Part of a small language model's weights: 9 layers, 340M tokens.
Each number is 500 + 40 x the weight over its row's rms, rounded and kept within 0 to 999. Layers, rows and columns count from 0. Numbers have three digits each. The size before them is the row's rms in percent of the matrix's.

# layer 6 MLP up, 1024x256, rms 0.092, rows 446-552, columns 64-127
097:502466542452567450518440515531479593617513426462580484472521514464494497505523471504519488566532441502454489507485531455506428476524501543460475488572534522431540540508486559477490545480540498
100:498482524432490546489434493533478499569481592475462550559468449444497543477506577519524473463447456472512490525533576537503454530570496534487487503522478512436487526461515534557521489520444560
098:503458534493534492489483480532438511508455493569493495538461531543560444559444438550547518516524505464478419471493541503483492552449529483525569542479500540539478519491571399448448532540534476
101:550502497455493486488542491509489519501529488504462535540497519450558555502494484495407558547513533534441559517441507487519457472594471472499586499543536528527506465497507489492527484561545504
103:476551542486577491421499510494459505560487516461403511522468498482480592458490481483473526510474467456489410510453517471488537506499489452492528533529528565457476455484469488471475509500477508
097:485461448429477453431476484512528514530502513440542532479508455488488495512485517495520533549481534522497476487546522531481502548518421406478483517507554467465423495454490468513461516533508498
104:528453495526592487458521489520526514572478574522403547548510458540506490503506468534520491500419539447525543514465527512514468532466488475463519524493482564498531416498574501446478486480526571
098:456494507526511518420501525568519525529414455575503493568523514537451442455530450476527558514522511435551481562473531508555528623591441491403474480549527551389463448474517516488467509503490467
101:465555452494495548531563548490483474485499447473535475541499463421531496453464506519469486485522537555549507473601520461436515524615510511507467539449499501529519480479506536478489513558471502
101:453415471480497539457514551514501511541487550472565472565541475510552508497496552462482511570500492488557458551468485431505490522548467556456582500432479507530478477495458435501457425621467482
096:577525504499458491528507537531455496508332537439487507519475510492539445439553546510517462601514480498481499457454469524475508471520476513488497460520507579487463470484405565538526469551463493
103:567495531511485488514591548509510518445488459502521486566490471541576507523488517525435535524491585536503518501523512489465493565515535530472561500504554534493462491475485515494470363537446562
102:526578503532528484547442453494455489454518494464500525493515495462467467485520464524563564546420546524516530522497517542480490494522505451540519509543503515540514543445499460504501472534495469
096:585532573534485437486475497493463536478496484499491484568493454490423476529411524493480550554475474458475505475520521512506563592605517472500512526491499498476542491395486488480500519526525515
095:496509413489525430548423498496501527510508536547500469460531480454468542440514510485582533464540508518487493505523495477465510536489540502499529473516530504431581448453624497420475518507492483
102:549497505528474464479498527489461497457462493527483493494491537507476582501527488449512495473441459547575492469489442533555479458530582451417473487495485445457511526496495479438500440557562517
099:469507501498473494438451463460514567528476484376548517569489433504494502485509456507465479509519545529490454511430539487467555511539533490559492554580514508473423499433462483481508549548444524
103:508506447498445496547570535458497533498460471483494596538487474534502508475550545534469489473522523575496501543510564496512500517535519522532458508514545544408457446483487506492403479481404506
095:529541490520520449467511564554486588542442535466507515557516488462424497437530546528522515514482509452463558472509536493556464539526466518567550556433420450522447546485490502534506461510440529
113:497553505482487450455487519591465544534516502419556574494464493493516510472547480528529459512509516522466459465474523464576574551515546502485510536549541483537490445452535550457524440523493507
096:521544516467531435469534516537482523507413527518509561497528477513514438547411499468522461507538468469551472517481528425549442558476496502461534512491490471460474549548547462493475454459396493
108:538517475524465469541562508534524516496461458546501559449489509499562527530595501436562497547487478475517440457479519491538513469529487494504533513555544560496444513479504485537476500533512441
099:511461497503563462517529449513551519490466515510472540524515473444411509529514489507506484519455509545534507530502557409508548512630474498499498462535540449477523496464556495473469444513493481
097:524411405481531441452583542454542477490433501530525596469454483457504507480540545525525465559563517539461532489482558507592460465457488504498579608491513540512418461479427515533495543462449551
101:509503533465480467521468488530524456470432476472569576478506511455549462485517501490481520525499530471524511504508561551471530461544487471426507503425510589537460484434536481503456441522503558
096:568536519536508468509530525527503507523531493414573462435423480547380497502506522507487470530545438507538504483506497476490495534502505502433462515417415483496473428546535495504507424514491530
101:509600366449512516530513396547550502478512467542506480506504517566516536547485483482518450559426472494634462451507478455498444494513512484497493522591484540458477491494483494501496484468543531
097:607542449441409448505515522495495527515487425425517514515507478512495487511493530518460512530485487547468504460550482550536547514539459457508526466480559379520427512458445568443487514478494478
100:498454545445507432487440491467528550483496378467477461492485508515557555514466465447534440492442532438526500497484529529554452605464512499474521458488500460493486583531483517539515510545492467
104:518515471428539518448594517529547494471414476497444483479489505586481483546501463486551455494480436491541522498487563498476519499516506488405500538481485548495549468481458528408531465546558540
093:521555499514507518527499491561508477547463501466463491490434552481464481471505590461449521566470543496531457507496583568482507442571563471496502504500501457478475575450529445478529528498452519
098:534517526404466446479557491490452565557497539539417496539473478445486468543552451442490501519405502418530501509467489491558538410479486504493465543523500552499491515460490540502479439575485482
106:487474536549582454528537468430503513549479505489509471446491453474480562506473512475518529553538511488516491527504494501459484516458558482457493564500474539506455567475442516456505545532506448
101:501487473512542504481500511567530538534401497508515567513534509463525546510492496473514521494531478507590494466465483522552521509543450516550500480557515506484534532536457527482530508492447557
098:480504510505583441442441391492504521571482424461518481499623515499479496423494554466482478515499504551613596473561569493564528493463511459572502518488526475524481491493524488463447488507496511
117:487462478442573433510546527472547492523444432518517530477505485520532529512503519456556595501446540491441585550481436492521469461538484516558525579572462569511489548480442500522527465525515574
094:509484511492494469499521434542460564499497484469460460503468482412484472429531451497422482523492551507579447514487518495543556547491460535500508534470529537459464515489456517464452530502516474
101:473510452473482505493527502453599527484427525418550432523507492471503581512495570442527502485465484494541504465530584477492547440512492491443545576517548495462505523454480495475454492538504551
103:529524516502538484512575508473595517486522482464482507457565503559398545550509494463546447580544482533508470471474490555497412548507472414529492552568534459566544505451451545479494508512518507
101:463529508445482490493504485523534479485505506420482459481544482518534587577448568485502496565454561453469487455498486511517574491450474469497503478561468518428487540463531486519503452571478502
097:485594465404551457478469519555554485480461538461490602563496528488511495504489523572515584482441477463469504552468508410554483513485464469505482554491553510450460545490492487476436570473432528
097:475483495437531552539415492478511561470458459482488535496518427467467552441517461561494538570505482470524496513451449516541487500583494461461624517400442510495490537486529532479485502530476560
097:470495531466465448461565487591525606553444493437456490481451424526476573478430510499519432571545427543506538607459544502471480539477545561462444481536492502481457491506509471399488533532413433
099:492490486451474451447527541493520498555579503513467518444484523500483569474524519522503503494496556539485523561492459479451479486571525451518529513526494555503502405425483513484473490544492521
098:491496478520568493624554494537476482534479468578508555519459509504459500524518586482447482568457508544525609530518470408442426460439456454529566445520587536497511472494560509466472466540555480
106:547548570480521505469452532435474577472527537472447494468455473512407550548528438436535501544561501437494499506484515467532476444508490452456487519538495507460502451505551477438431478594518499
101:546501522503457473482520484481433490478485497539472530509493523431427535454469507463525473581438428500490542483535570472559452459529508500544511486488467526508564488506486551447499458546456568
101:543549514456521471466504487506480545530509429487465496591450515457463565545485552515478558520484454543542553504488601500482468489483491552428434466539403574481499554468553591506536516521394534
101:524447490519500483513528493484493499519460494488492600507515578508480518508531488489464477476497518515443452463457497524474411474582447421512532543497495491556520554490562484515535497520519512
104:534509545536524436491516476473474523469492501486537490534510429432450523516501501470492502557479518442589494420486520513469578495509538495396526515548421536468525516409542574388452448545499583
103:490530492530497506568499507495463467523468454523478464519529525507470500525526539504428507441527499612472533498569492505539545468464480438476505582545381500512502521512503564510508452542547470
100:543507472514462490515530496474525551479477551486449533502509514537527518532512515458483495491509502476508462365472537453492440395492463502428583552529501468490508464496512592538492516533507499
100:484590495408506501499554462446545578515544449463422491478583486500448524511573449478561482529512501441519459491437541523455504542532555529456546531555499476488472535503480457480496461478480479
104:469511472440465508538438511550473512459415511516539514500440468472399564513473442459486520515494511473471480559548560460469455479528527473508529524541467628415610523483465556455523447566485535
106:555476603514578443524532454513543498474506580452471641523405509517593535461510421518544549490514519527484512505445485511512435572541480453472474564495524495465518547469491474459487465527488516
101:511545561526503496541465425525478504486476472442479554462420484474510497524518472509481524521443511468493485534554522483459533409537461485503545522615454458483552516450498559519480515534519550
102:475526487542475461548526414543498465492482547495582514450496469512498537496519534500500474448530459489468472475549571528479482473538445490511533532569468506516467412435482482516441451520545551
102:467503512442519501541557480493494515519471487508473463532477445445517521552545504531537511562536571573505566549600567403537508502488513550518474552555489479503480552475573550498494473526435544
092:576503465522531452455592523483494500559516546526487512464561523493510529498472503497525502553507449554559433518512508488498502530476508443532474426508548513514465485453482472465504520491450514
104:466536450452531464495563476473564516581440519426469530475516491496536466539519498506501497502488436469512551475567496491463497481551497520489499480527578455431510528512569558512517480568526436
104:521583497518507460526438504445488516477495433475422512574570558502502581469496571546492478589487511491498481477516566519543528412611543490462510492472456515536434506449530486495493423504461542
098:467492472419519494476491566473502536575495538509473545496487492489485462530511585555546500495522523541447494542504468539521589508534552495495461470517481489431503492517548549498546515567487517
108:486509523561483494505524468488482515451488481594494486512444493478553529456513530500511519489480504518512499526499543475522408474506532471385511518490508508463479509491518456519463461548547510
102:524515462390543501456493519598527541519547515495373535492426511475444435514472517404583487549528565412536523503503516562533533530496486582519513508518558512463453504421585507490489532544462492
097:554535481488469487489473519563489482583488496368527581486443492444418488474519444497446560520477526462482525453481544518462529454561429500483561504525513456535503467514491484548490492509492506
105:523513450488497482502518553530526491537484484473464459513466448550464472488467504554455504559393580551547492556528539458506539552512477506441505508480559531535474542475450576447515463463461564
094:461521494508484457436527530538520575554514522511539493454506554439466515437517516521464526514549460495496504521513579562574495502465468499516518554524523574505515536467563543570481517496519504
102:463540518460510507510482548439494564486464507403489493449516485461514507551518508504497532494486486511489534490445474501487585496451511532405459550571584552481476499479451486530520454491480481
098:481547510496508511484476531502561490568409442513522483456471443430450454552492526488529499511560533502554558539624477546505460549548534526508485511517473576419504493458490498511501524551518449
097:475449575473557497499556515496559506530524518484477620524399536547511530505502457503548487539523514576469515435442506492546480518512514505504451501491463507456469558483486542473480489558478530
098:513465466437476432526487412542583453522434524488536600491531476455475506449473516473506490507495476498502444473490516495528491564456488514505493490484487492486418532477543546567509477525485541
094:505564564452529490429469499535423567520525472468417485432478448464423455481485519502495512509402456560506521493604559530538536556493469445392472477575474466523499453501479495579488548510491502
102:547527474539558475545544477532434555490434499454460537442462539522528562474463490559451569488486501481453547522497580478521503540437441524507467451502512581514478577518521472523428514476548471
105:548503482528533475540511550490520587538518465528373532563463500509468505404508546559486563569521447446507539535505481507476403527500538516469489554521447483473537511492528486432516531527473495
104:497537487437504485496533510390477536482455482426525559476515481496552463551472523502459525501546448491509487443500462526456561543516560478491541538445498542492569465501544491407529472601558486
106:495543529430559473540468484535462473451461485431499486534465508512475555443440445503490502537519523515519492466547587479466516484517555475486487494528469485495501506462516456534487522544437459
100:473560474413515498467537483459467474495478522498457499560499512411505480459537475507553546472413485527495500524506490593431511519551484516486547514550455538496493481482486458511506498534517520
101:493580517430494485503502386532530560514512506477501500566457505527430496475479442537424457474515489484505461528427504460454485532516507504474540617497512493512563468526510542467503518544535580
101:544524567534502367508554433509481485465445442528470531483522502516539543522523498540584449439523421537478536441569525455507510504464483539546468505494555504459519464509557494431435360535466504
093:568478497511452493481522471511493505582500543441492480482462507400460548484537500529456520499518446480544507536508479481550536574483560510447490500541460515511482462530497454405476478604502492
099:522518530517475482582512496504480629472503442397544492502433482531539592421528475533444486527473513524468543551476531456498447445504551490546499542606565429564482545500559540534538496497510494
102:595498465505542500526479503557546577464435534551482541516567485515449588533497526532575542466490473519521480510475580463534477479476509535437560473550452596482518510484523520554464509529444505
099:482509534503523464462556510410469491427392520471475522534533445467534504454562439463492484543489501476504499525535487458505459442491567506485468533575474448558510489479490576456514511566496480
103:603513555539446431573536479534445566456519537446466505443502511555455506546482496415542494540492517587495485488544516463534524487479386509535470554492503537506526495483524462512496435478557480
098:498603462474504455458598489486477558538523442461476493483499529462503518525533488527491511551370554525525538470526516518512546508463478436489533496462497465526579468502430450491474515529520567
102:547505481479516478524492498485399570444521484474482502545505534462496460487432605536495481475521484444483576434512514502514487480526420457543539514587494558529485561460453480495446497506485455
103:510467431474522490515526437497526508588514478513475550558468540543547522519489534421527498498451517453521510450442459541500547461525517523511512521539539528537506461485462438444493494514451534
099:486416440470512488484513434515511487592465489498464475557508516497491619491482579432515551498497490526558513555520515555476541508571488470438471513517510524529478505501481473330490448558469495
104:551537561497463514495513518497458520566483419516566576528517531488489566467518460586545457420498493540487530505547467528514540545481458522472601468420494487509548541490580590529536462494512526
096:487479473559558464411552476522499512474527534455559517522565442490498492520537451546504527498472561487478584509524556486512431546474478470549540488531568517516481508457564464535471474526419517
098:528542474535461486490506494512409512526463591406561533463452460520484538524473633445494505530484457537495524551509471514442537498471429525412525526500506530545591505465556471483547376503476574
099:494508430502510556450547441504492555474406452490435500517515477464521517560483500530506545499489565504559528519463585521475476472545446448488515567496542522468433504452498499508456426501520461
103:514524522511519454513449508543554585488531482484489532423462511562494540492538500461497470499491502471474449519481486533537490523478478488488507512490526484472421518463466502432485502482462465
101:513488515458537432498548518504425550516506520547537489510447472502525509474517511458510498492451423508490524501495512483448541482502517451531436474536546456508492472446512527437525497541508525
100:539483420513449475551603446519443543536529518500508514415505558481535460508511494527569500487481493539478541529503468559513529502467441494504500509508512574551478540455482525514471538458490503
101:545527454503524448486518465498552473457487509511424566521535526460486502528527472524523550531522493549582570437501555437465513541532492496444550503493534530538532506511565585444472514551492496
101:578483449529479459575517412523532476462448533466490539527461488441511499543479550515528577508464611493490551464523468463495449484489485508553580438555493590513457496471565535468435458526574549
097:526483500491496475551544429488515459511488441471494492525492461522503548423552474434458458562506549560569488487483493572510550607568511512490477525554520495513457478463517538486551478496530524
089:502541513456508531528542532537525561478477519529445500518496527463455441527590475488460505468445532507537462510534502546469563558469510439457431574534484444482487502517499519587521520582559504
100:512549525449545490495496463525450526580470501515507515500510470554458482512527544551487584499456552538480480372475511436499498475469455519407588467534523528450398508443482511452469516470500480
099:552503501465487468556561477493478586570485446435438515536494478490516451507524512486449504538452529473505482520548500498543496503532449514494486551531533549461494522429527546474464452477463510
094:473514447541415474542453415525507444484492409465481485439444572443514506523519498493485435499544504457471513437468494506492506422498461535508487635518502500515484543518475456498392517530463474
095:580479454528530491485457452486549515516412525476526476492417480521524462556434574535487518510541524540502581511476484405597539565463490525494508465479496496512465477490521491501486539551519508
098:529527482481473488397505488472558502486454543458526479496527470472474517457488562431445557558446566483440478498513531502486499574500434468434575512547516463458547531469510512450477461488524562
097:543461497559501496485507435449528560537514422500554523548580586519471494521565503567524507498443520556518539480474527531548496471529489452465523522482440503511529470512461452429428437479491500
099:471504483486537525450511474579472536454470531508477564517527474501469515520508490428541470502492606467459516505568448526530561546511526507512469549574586487496460489478545538465516463506530510
103:482544542531565503366466462508429511501494474485521509453441502456490504510482457466479565504459534451528454562510568496481542446511487466531477476568538551453473477504526510529403478534538485
# layer 6 MLP down (transposed), 1024x256, rms 0.097, rows 446-552, columns 64-127
088:493505509475472510496465533500461479477507488533505492491479482518480523471569476473443582480505543430542519497554516489541495527522420439502498517474528553538431533588454464537486472465478507
099:491455522542468460396561446484486495444538494462593445535484494469443494481475527522563562440459506447500502491470565511472519507519520467468455560523486442516515440505504433460488515549500516
098:518500516458455422436508470539494463532503505516446556534457496533459469496481520483563549506475479480475464486457488549422538533518532550517496543555435517416461532518559540571526514507417549
089:490520549465483538514524506472493546491522576519491463514451468503538501509512504453537483480536484445465440493548418560426510565499469504500513568494467460509544527580597512498464532483502444
107:549459443503455429473500468517539489476531499548516533524464526506561449557467496500491497532450510465466554532480539456516486516509576528467476551460499502509521453413507545517509557443490457
093:516485530463500479445507563486476454513498491538457496546472496570528465452500494513476427515493521509520482574420447486601428488473612508514504502544492494467509438541538470498493556541496491
110:450532483532457601574463481470523550560562502511532526522505566405510457503513527533455540443464510513472523439510503438488529456502510503442466465538546533487443490494505537469492556506484475
099:464492531489515508439490447494461499489556486422497498431528494448497537562528481479501495441509496546492511540446506512414508487466523466499520608489435478549545482406511441482424536543489485
106:490510528477507492465517467444484507504514458520517427496545392482534478589472520570467479489503524497474528489578492579504495459526615472542420536602510531467463515453510527493477543435490502
102:473515509478511477425493505537501498540485496519533581514526452411531489467472469496437539526562531543457453433491479532512511468503532489547566466386496530453405479492483515503484481502412552
095:477506534546494438520491492543504528428530458542538549539503452501472446475501473476517514464445441530503467556458472490488501464482577577476486540510461494550504439493451459518479507522451530
101:549463582558506505490484475437474532536486530532490542501487527526444466525547553447520506478525438483524500439568493521425486491506496515457424440542477471520482490469491443557483497535497460
101:501481506481574562507489461466484538559477539512450486518480480503527450538497485469515481460607417520470559559585449461444546493497496542425476473510491463480473502595551568511410522501466524
094:457499513522498516407489572489532530510560477543480483438563537538561529488543495507511489447434473479459484440458589507467435454523472466553552447451532513559473492464465449486445496522559483
097:516450582538457523495472532470486517425559483513579464482552498405585492475469502518447474574433510545464503468547489450520485553541484520476457533508489470575476516393443461423517494529562501
099:472506469524573521516493527500491464561525524482519467443469509524575436474474523507530511446516514489523468490533543437445527517514472482559458509458513474540468502552391482492458431506469524
096:443482486518530486527520507428495415563513444506483499535544522533486557496501504519489546520469412538449581483509516508509576504505545433460475519547552508542520470527465555481496488449551480
099:469501550549540508481406442529538528441542537579534496469521502466509540479480496535534573459472430527579455491517511493525475493515392482551508463520483500557492469574479505528539487549521534
094:557567497527509613487519459429534452542465540498468507529492538593501506470499454474509467384493497395465500526497511502501508505540534509516506405506465517420596506537458497450526576458488496
119:499478591534485507465577492515531476522446445457511544545451416546463579513510444499434499537453512448477505479425492507521526494456555444493493505508527453511478509478504565516555489437454550
091:457463546486495555546527485485471395422451501490481540517569439463542525549518503521520463443485480554474474381446549526539503503580525487518458453483469540540461453544493467476497583462597530
119:487545385477552423639465466496583478539461539557485549463533442453542490491469455501589555523468518460457472554586501488504525544473506526417516522545435524539492526493501496468501475600538472
105:447479473555521498513447512537457552533496465445469458413508515538585491573508525533551509515520441486464468501518421491456542550428436556458547516598581559475491523548461460527506547541504473
102:505476536477517473481536476517463550520542544436448447464468501514533536474521511423532452532482503534470528464526554492490507499551518500547476530526455501445533511374549432420530489440566496
104:498481519489459538497553541492577425511544458470555485535507531537521462476524445557498439456571549463463523493536539485549548433527535506508519518529512499475457521502513543511489553517489472
095:497536453483540493534509475464565417516561488589533488474583493453571502488469447519568535474505472518518454508504479490552469565554451467504531513519493401487488467537547483564497473518496482
101:443439519518543475437526476488523494515447468450477498461536516544568495523454454469529432426466507483515539518521497480530534543462457520437555523551496477537551488491529475448485578530566475
101:556500464509557549461569514444528522547412572541489478430479480499506522590494522492559545512510476513487444553504524452547432506491546531469438501556492512507500510515542412523544493475519516
101:446459506467470584513542487485470518420452468463496480552532476487494514536483484471516469481457460520515488515506556537557597497525489560531576523515515544482536540548513465510549493475514446
107:486501504529530508487547523453565491472538518470434516540475503529433476490529544548519542452516418532499531451471496568555580484460536532483516498592525515458459547405618528453492526458451536
085:444564508475538512603474482500468483501416472559498504470503474408524456496555467462513536483438524524503492484477464464496468468512500482498448429491573543491394430703542492542484497442526397
103:498519512497483556520463366453504440479490477458535529417572528483506462548484453560490503485516444521488511419571462545529526467450494502463480498467498450544482456505494510486481526539475492
107:494497501493524432541498528560478466508496497491481469460508471479504510450501548599525460543458497501455476471467447532492490424493525507496517488471535478497475509511474526500552526529541426
094:535563476496470451487476473504556546487502531519495454515505459462440498470497632483479520517453522471498466473405509438523459507433454542465473407491527507549438529620472493455507532503532511
097:484551576476445571455453470525518502394470575535467516487512532515540454428525505511546517479502467506492427424513457507464456515496506548475446502503453507470453523487493461482474536455500444
103:471513468489489449555491513507532487467520504538494501490566504435535472522468583498569480552488454508496484522544500551522471497524509488552566503403505547521474437471485538410536479550561379
091:516494556529496492512484520491557485470469569554543549439473497563499457552445567534508481523435489474456494469442540555483421426513440422504510476547525502457515470477467551519442507567505534
098:494503438427497419476458399572492452545521534558512476557483456479432484462510427561421504537534447505445538506482518569517578497481563486562555515518457545542493517544550476463527492464443473
107:472514464528463577521543480552482497493463446559534515530558530533534526486504515470516471506476504462445505505554476463521497524526499485527463507468498525455469510432550575521521491447629451
098:582552485488451470530488467587508512489479483501488471444475529467471537497486518491535481475529469464467468456487479477439473499456480538484481513437540529473501524555569510525554509510479475
097:506416473491503488509538526470509508504510423466525509518521500473537542456559475444495558488496506484455481517538527546519594486523507507485516446442472482511479472542461512462506449530478500
095:493587515507515580525509466452587440433525543450525466463480462490578530578461469542560526500523539490481518542545516465532554512537501465485513528491444489485523514355570447578471492489519452
099:527529501505502509552503557477530448496446520555462511454547494449523452500454469467503446543522423588489423493539450471533556511574480501486503493560452561475456370549480532533550518514586458
095:488524482472542489526495534473527476498461508499545510490465501539527500428424475615540476557489527449450536525530557511491515601408500510484500480519507516545489526500522546448517494529513532
097:500522468536549508449489545453520505550567539554507491516469468493495489445563417566570483527534475441410478515532502470476507522503456470582501461565467521448447472503456522511537536441440464
102:485461471526504459535524484507436539544491492487519459574555534473484496486471527479440450526463566555500476578511570554540553510498535457545457447422445536473469544550403457493490487486496509
113:529461490496484479483478411506537519554513556503504478569500561500577504475534542471560551463484564496475463553516588469537475499520503465468609417498378526490511473422444567442431578515465522
099:510484504524468598420614541529467498405495450482474547455466534557494463498539544495566509428496463568582436515503520519454483421459540578528448469447480411490562465461556529523528560474511499
102:492576460477565442487454436512439490565473547506559484506487495464499487558486483442492486466463587490526542446491501467508555472518536502421485468422559513417561487476480528455495557487547529
103:505517473494487501487508504569468470428459451478543493498508521520536505517471482484510491536420526542446479539519566462547517492490478535499496608480444424502474456545471516516594525479538478
104:441510481474487595504496528509558494475482492513509544517510518509473528517463537470553525444491488493517499489487486458492473472539498511529507473483472581498522485554485470521456426523539475
101:503431503481519489496474454514489464471546502509485498542468474532482459510506482434513443412526500517556496516489540616477510481534521512489534385525469511485454564437499546431586506539515423
097:531544532503476486483481500526507461556560516521529545500523537496516522479548485526473525523448444523457468519517565545453567546435520536594510475447482507550489462548499494470526505553468455
103:478431499481473479517500512449464479489520533562450471530445484481461517510508562492527571570526499506543533512463503548425573487529484533523456444460502480543515504485481518430592483474496487
124:462522493510540497483445447478524444447481616437494532533470501541587506515485456497546544519540495501546420505478594565530428555555506477487488496478497520483474574502510452470556513495584507
099:438482566497558464431545464478487476548522482510490512445570435506491530536463505470553400387464541542441509458454492460393558494461503524445490482510578462493467562458534500532429524466534497
104:478562563452547475387479526507476489496481497425510475434583471510502428436483553507481473502451547460420516456462502439499462573537434480488486459521486529538477524491595523481508511415472442
100:528498461469478451420492506491547487477479506468509562496451552506564548502486502514441600489591505483476470415453523465641560570566542438531512518452455515544531546474495499506454549548573526
089:489509505482457470492450476475513519531447500444508503505457516566476456477480502511505481485479484458442523490573497530541478543472477500468440570542510407507534557555528539500519557584484434
100:649513539556452499513514484457359475490491535451589507553497594498443467458489438510488479433513464483407436510581568477480539464491491498483508522425486468518535430439463538498503454443474499
103:454488505545489456512500479460519488569488568529554498473452472479475446534480543543470484538453486492491500488525408516566485527484494500434508490548552449475590507512523526486555528547488506
100:527407420459535626522496426403547506539553505474469578492571482564552473506503507461438497503452518530504491511531460502475447495567541481461499432453503498497512549473519511502505517450555458
110:482594501550500505515450527518480515569490478527434503542533521482534472482507400441457516488517455502541518536481567530447526461486479497446521563514520532604479455508474485532508525473460520
089:508448490519500496513463520478494358517461473504486494451535414469467527529485440493466477550517576313466523515505494532512487477498460463504509491484485497478508478394472485454485479540515520
099:507585526446558476495550425489464444525549518548453489510475493554547479514511502486560458518491577425460439475491457543529503505514485582519489481527477554487539559383492472567437517504505468
099:527530508527546570464500524527479556538512542512463528526519458488556493529417518539482498499404499564484523518577457510499411440501411552429505502488495548456488476598443522497537525477526474
099:500554526466446522523512518482540456551551568502550547470482483500435458500475484538518537472471561507490471489441455573483529521490547501452414456433535448558514533457453455479510481523544526
103:484562502486475469440548400447441487578503538457459513509517526439521514503530503579518438504470490536506458476477476499521478498535524518499545532429540491546501446501485496514496504462572518
102:455399478584597564538451525486495566516545596475481537455471572474528501558461518499574541487472502544507489485528551528470449492554479483465547467463528560485604470462515581447512500496516516
103:497509513529470557500527518564518525558446525528450583593483506598531547480493532517489488525600538506451534495445457523480494545458487467459467468456497529552526475371496464484463470545516476
096:455493520514491532520524529451403552457518523475489494525453559528516477556511534497493479469616504564507456492478497471496489500506566468459502449465441485517465498543447540551522506438508440
096:521492481500500511435561506507566484486524464528550506472455492464522491507498529478545451563465512571382567457516442485462376568570468459545480475413572466523509492497497483518533494456496504
102:504495507487462472473443472487534456514500496552533506489589482518531469530494515491484464469457539549458525479482514450498477491462608520490463517526470534451514545475461419541498525516496514
107:439485479493456550489518541519436466495488472567572476556504465481509495516562449511486449465523589552496450490455488471468521561474519488481492578566507492502461472427528586528499449451438456
105:504462576514503475531472544482498466475521478459418471486429486529421483479470465462508535465422444506530466569542468550570492477510353503468528474505500511520488442539582498515485534533524518
104:460493562477470505558526525541579460511512537464464465469482521493521536498520528553479444501512455513490528535505492521484505537451497518539431477478507481479505511521511550444434485442520492
103:440548524526487466499472505571459518485461496540488524414456388500490484455534549499432548545550455540470599496498557486512439583482490460520526460490509515566447526398522498570491557551507493
089:480446476519452436513498540479509503475514490485467480486566514502518480550452516496555508494533485568532494539566476501449499457524533514450498450473543569512432428743501441513526525459451448
102:529499520450486465549489538474546467540571467512479546493504502489478522474484500468515454522476468477407500513450517532523475454493511513497586422489540507508562452461456489476496480419457541
087:484472527468499526472483579533485458461521489498566530519551514491513532501497431508482466519492484513483513460452481452496480384511560505475470443564493523509450530610518540569456516429474519
097:446483470426496463513511549506562450464465434438541382476484497549472552489470496484479501519478547470500507459505472473492495545441570499508468544541480524451421528525493545444513508502463530
109:554511480528493537486531484457544562500501478494577510420462515414612437534474486421455467487483550529468574538486491546495445583525494423506508514442468493578488472412530492510421508529493496
100:445511574468473517462491542499519572477481492466476501487493503452497444543501550532467538476567455517503471472549517530506474533520582486526449521526535486443529493502555543541508501464520525
102:550468442549512515444509571559478413537469454589464505517512478524540491520501473559542492522512478547465524430497441525486472490543559503551500480476531432455516432495538562438522530485531444
090:470442554517506493469447545465491490481485549505585472504473522500495496479504452486491553514528473549535550523517439396491532457524501531530451528531595560459492432670507493524463487480500478
094:437500469531512520524463542502477483575491505502477472434439505465553547513494492481500472501519459513537392506517477522497515542508533555502501483461470471424496512385510524470473488549567502
106:529469447544506466511471531450466513453427518428556471462508476507452540547578507564483454528462462448509524520548554486482564559517500444474513523460483491557486521352536511464453462514455485
093:552498496532535445457456567445499449487535450478495508485464502490548548470538470499459426453470561473504509518516459430500497568456500504460562452473447430525547393557505507580607512506528438
107:432534482615539483527463492464508452538556473507442513524572572541512538484533468476595500465524513461460448495486441474515447474549592471505473487429524513545500497512485515441500496470443475
101:493488476467475513500473512517559549526469455481484487477509477466470542503473483477466524529491514452487495491464532571509532504477438508526507485492447441490508524499510582477540586501512462
094:552415515485514467557485502480522581461506518535436526474481456449501507518520484523473537484495490481517496473534512492486519489472557454513455542572482417450460492583455504530472535492509518
102:500552550483518521492438532541485499495541459502508492481416554526458475451540425506427489474514543514493515447492509434478493522429513463494435588464535444582489443524544505542510523526509527
105:452484498526542467510518582501471469483452523464509443553518449507500537424452425507519497484514469474451480436527484512562466514499600468533500447491484510527454539534468528547554546566496453
101:460457579600499549524513497528529451467493415456519545503543515555563528444552434507465520469488510425459501464497522478547434504505554469497522470419429452501430540450514482533477476501550518
106:500499553412537465546503527399511501513585469558474467567432527465512526409506496547469445521455569549531444455488474528518500490556530496558484512453521511465559460396518444469474541541478476
105:580507476491445429454501546544463554448506432501530444506514486490472455425511516521478512514459515544418515469525466530478505504460463522489492464531506499585531479393515518523505445476462540
105:492539529474466487508426492440437484492508542525561454439546535541474478526505523498558532466490412552556466425428512480440555503516503526494485487518509473529509449429502528505505590465500450
098:424469442558549533465503457555476461501573472416561443471535515582555525555587468501548586489526507558484493563483562425497455457579506467519444491517537510477502479436535511514466505479486566
085:479490514503477472464450481500450489496554486500509546534527476473532555547449560526532510503448458507493509502564541489563487534519485504492558503529575512613513527488499432456508524460472485
104:462510500533471524510492483411492591483491539519597525563514481487509490548421557534494470478480457552448467552510543501479520488498514554428501501466532561506437525489537486509465505550540534
086:558500522479536510527520492514495460474460499529511507505483462504518527515531520512516468438556479508485439532491476511515531448543503486517520501546490537493479472529423484483515476509492484
096:487471511487463487485472529511491491509501554500482497514553486541461484485465544479430536503440461525468478508532507521444600530525553534477557436529519473514532464530498588507564485492482465
093:442547459506537506488529511511461570506504476537522488554534498475467457477550521482494491452497539471454424528407607510529504548382453483501505538541569478529524548539498523470490568479500535
092:555499518492528476510518546550580543518517521521514418470453409488462548446499485492506491557491510545451494472515501503476528463446485533517535465480502542490472437532531518490543531411438520
095:509526526494484538539535508515486533550474527464522492446446448549452512494525467496522468563502572428455515442458509392489566566485531531502518521514467524560469497512511522542473462438544522
100:495521550479520479535451508497470433570514484436516478554526488551541492537483556537516504561528521467527533557448555465423423407495511478529509420435556554476500581438502495546478516531484461
104:593425436497470511541479467455513456455527589546504528534478511462490519507467511546492498506502464540570554459486514542550458533522542413460472538438547464495477481513535464429505479573481447